Weights of a small GPT-style language model, trained from scratch on English Wikipedia.
Training: a variant of SOAP for these matrices, 3213 steps.
Each number is 128 + 32 x the weight over its row's rms, rounded and kept within 0 to 255. Layers, rows and columns count from 0. The size above them is the row's rms in percent of the matrix's.

# layer 9 MLP gate, 320x128, rms 0.406, rows 159-162, columns 0-127
size [100 106 108 100]
[[157  66 138 113  88 151 111 120 123 112 144 154  90 130 128 122  79  46 110 106 110 119 125 138 118 117 112 130  23 110 126  95  92 129 141 144 106 102 162 157 163  98 113 112 118  79 135 135  70 125 154  75 104  91 175 167 149 195 122 146 101 126 134 129  95 145 151 158 121 145  69 132 131 130 125 109 183 152 126 109 134 204 139 150 145 141 146 150 126 112 169 130 166 214  81  80 108  91 111  68 138 175 160 166 198 150 141 144  97 159 123 169 189  94 130 160 148 166 106 152 152 124  83 173 106 151 134 101]
 [161 127 144  82  80  99 141 150 147 142  80 100 153 109 179  70 195 111 118 118 112 115 135 150 110 132 135 108 156 198  76 112 113 132 137 119 182 239 127 140 110 143 128 156 123 116 151  57 130 141 101 114 103 150 187 161 155  76 120 118 155 158 114  89 133  98 169 116 120  78 162 131 121  60 136 108 133 121 198 142  91 170  96 124 131 140 154 125 131 186 143 103 142 140 158 131  75  89 188 143 107 165 200 130 126 108 123 141 137 172 134 133 194 120 182 157 125 112 118 166 170 106 106  99 152 133  96  98]
 [115 108 233 216 105 185 104 139 149 111 167 159 152 121  99 134 101  84 155 114 142 160 193 123 117 141 158  61 108 158 148 129 169 121 152 100 171 140 104 109 130 148 101 166 130  73 154  85 102 156 180 185  97  55 155  96 132 144 130 145 114 160 170  87 119 113 129  79 137 124 136  99  88 121 151  87 108 143  97 137 175 107 182  58 139  91 107 136 142 134 154 103 139 112  94 104 128 141 119 105 144 116 170 167 118 117 122 142 117 149 178 117 108 161 200 160 139 143 181 152 131  99  93  84 143 174 113 145]
 [209 144  43 177 113 121  88 137 151  79 166 135 102  74 170 193 123 173 136 181 114 140 121 183  81 142 161 128 146 231 131 101 169 125 167 133 104 164 131 178 156 138 115 118  99 112 132 113  95 152 129 134 146 107 112 119 118  85 124 181 127 141 133 113  84 137 160 103 115 123 123 129 149 130 120  88 136 151 118 137 146 149 134 125  98  54 138  71  99 164 131 142 130 154  80 102 205 158 169 158 124 108  91 121 128 101 151  81 144 144 176 107 176 171 123 132 111 175  90 101  86 167 142 114 102 154 161 107]]
# layer 9 MLP up, 320x128, rms 0.395, rows 159-162, columns 0-127
size [ 92 115 102  96]
[[ 97 162 150 102 198 133 136 130 147 150 151 177  81 181  87 142 120  92 147 124 107 122 139 155 119 139 109 151 147 102 130 169 176 119 114 114  86  95 142 195 161 131  91 173 147  93 192 178 113 186  58 142 154 140 116 115 118  99 160 115  78 155 135  78  81 137  83 159 127 173 149  90 134 165 133 113 133 128  57 104  74 142 139  83 101 120 151 102 110 186 162  79  50 164  78 107 138 113 127 154 163 141 147 151 127 148 151 174 113  91 146 128  78  75 207 105 115 137 115 131  90 141 135 137 110 119 114 123]
 [105 122 109 110 140 128 104 125 152 129 117  69 110 116 133 166 137 122  61  64 183 133 150 137 174 109 165  90 111 129 176 161 125 139 144 185 110 104 108 154 125 189 152 185 141 155 124 120 131  89 138 118 123 135 182  75 153 128 146 192 113 106 125 138 115 169 136  25 222 190 119 146 164 129 131 113 143 164 118 151 142 152  91 115  95 120 146  92 122 137 132 119 133 109 155 146 105 112  98 151 184 188  96 116  71 125 127 208 131 125 102 110 134 103 145 163 144 199 162  74 123 147 102 133 190 106 142 137]
 [144 105  88 167 121 195 119 148 131 149 134 104 128 103 142 116  91 100 157 154 108  58  83  96 154 145 128  97 141 113  92  98 153  87  37 176 129 147 127 140 141 184 184 153 167 136 139  11  85 153  76 130 153 142  74 109 170  81 167 113 147 104 110 140 129 139 169 169 104 118  75 142 109 121 169 125  97  84  88 153 157 137 159 138 142 121 142 152 114 156 120 112 181 148 130 143  81  98 154 127 170 164 141 129  66 125 153 196 191 162 117 147  97  92 112 122 115 134 131 131 165 149 155 136 167 124 109 110]
 [160 174 126 183 109 124 103 138 165 174 153 161  97 164 167 115 175 191  91 116 138 163  71 166 176 105 111 134 120 141 188 173 152  63 159  90  88 152 126  93 110 140 109 173 128  43 147 111 122 118 101 175 151 163 152 157 134  80 192 185 149 116  99  92  88 123 116 115 123 104 100 141 105 131  98 145 148 141 130 135 119 125 199 107 158 111 105 167 143 175  94  99 160 122 128 122 113 144  38 159 154 115 131 164 144 118 157 120 113 138 162 100  82 176 150  99 155 137 130  84 130 169 106 101 132 172 113  78]]
# layer 9 MLP down (transposed), 320x128, rms 0.388, rows 159-161, columns 0-127
size [ 94 113 107]
[[128  74 114 103 122 154 187 114  95  89 109 165  86  63 169 139 136 153  76 135 136 135 137 173 147  54 121 119  63 127 110 105  78 132 132 143  93 101 110  65 107 122 130 123 131 121 138 110 160  82 163  94  93 109 142 136 207 147 137 122 141 112 119 157  84 112 150 138 190  94  96 153 145 140 105 141 173 118 109 141 177 112 145 110 118 175 140 153 133  87 176 138 156 177  91 118 108 108 117  96 118 135 120 145 129 171  86  45 149 122  72 101 123 117 115 204 128 195  91  90  62 111  99 168 121 138 141  80]
 [ 70 122 107 100 123 102 136  87 120 165 126 109  80 104 143 123 166 157 133 167 121 119  79 139 140 114 148 120 124  73 137 141 105 115 125  91 138 110 220 133 138 123  99 127  37 118 132 143 156 102 115 122 140 134 114 119 180 137 164 121 170 149 136 112  98 136 142 143  94  98 158 149 164 112 137  86 178 117 114 154  46 142 123 142 194 109 151 105 133  54 210  38 153 120 123 101 152 115 179  96 143 119 157 175  94 146 101 155 109  92 132 163 189 111 185 201 152 142  85 129  93 159 132 127 116 143 137  90]
 [190 114  75 131 120 172 169 105  85 191 124 164 176 158 106  72  93 162 139 133 139 131  63 127 144 119 154 111 127 138 102 156 125  96 146 103 176  97 132 211 112 134  91 104  82 139 122 140 168  75 118 179  84 113 103 182 157 107 129 102 164 121  82 133 129 188 154 116 132 120 119 149 138 190 132 132 128 112  78 121 132  94 104 151 100 155 166 155  65 173  96 157  90 158  98 112 158 134 150  90  86 134  97  98 181 118 164 136 197  78 149  92 106 113 159  94 111 179  80 132  95 158 155  90 131 142 130 129]]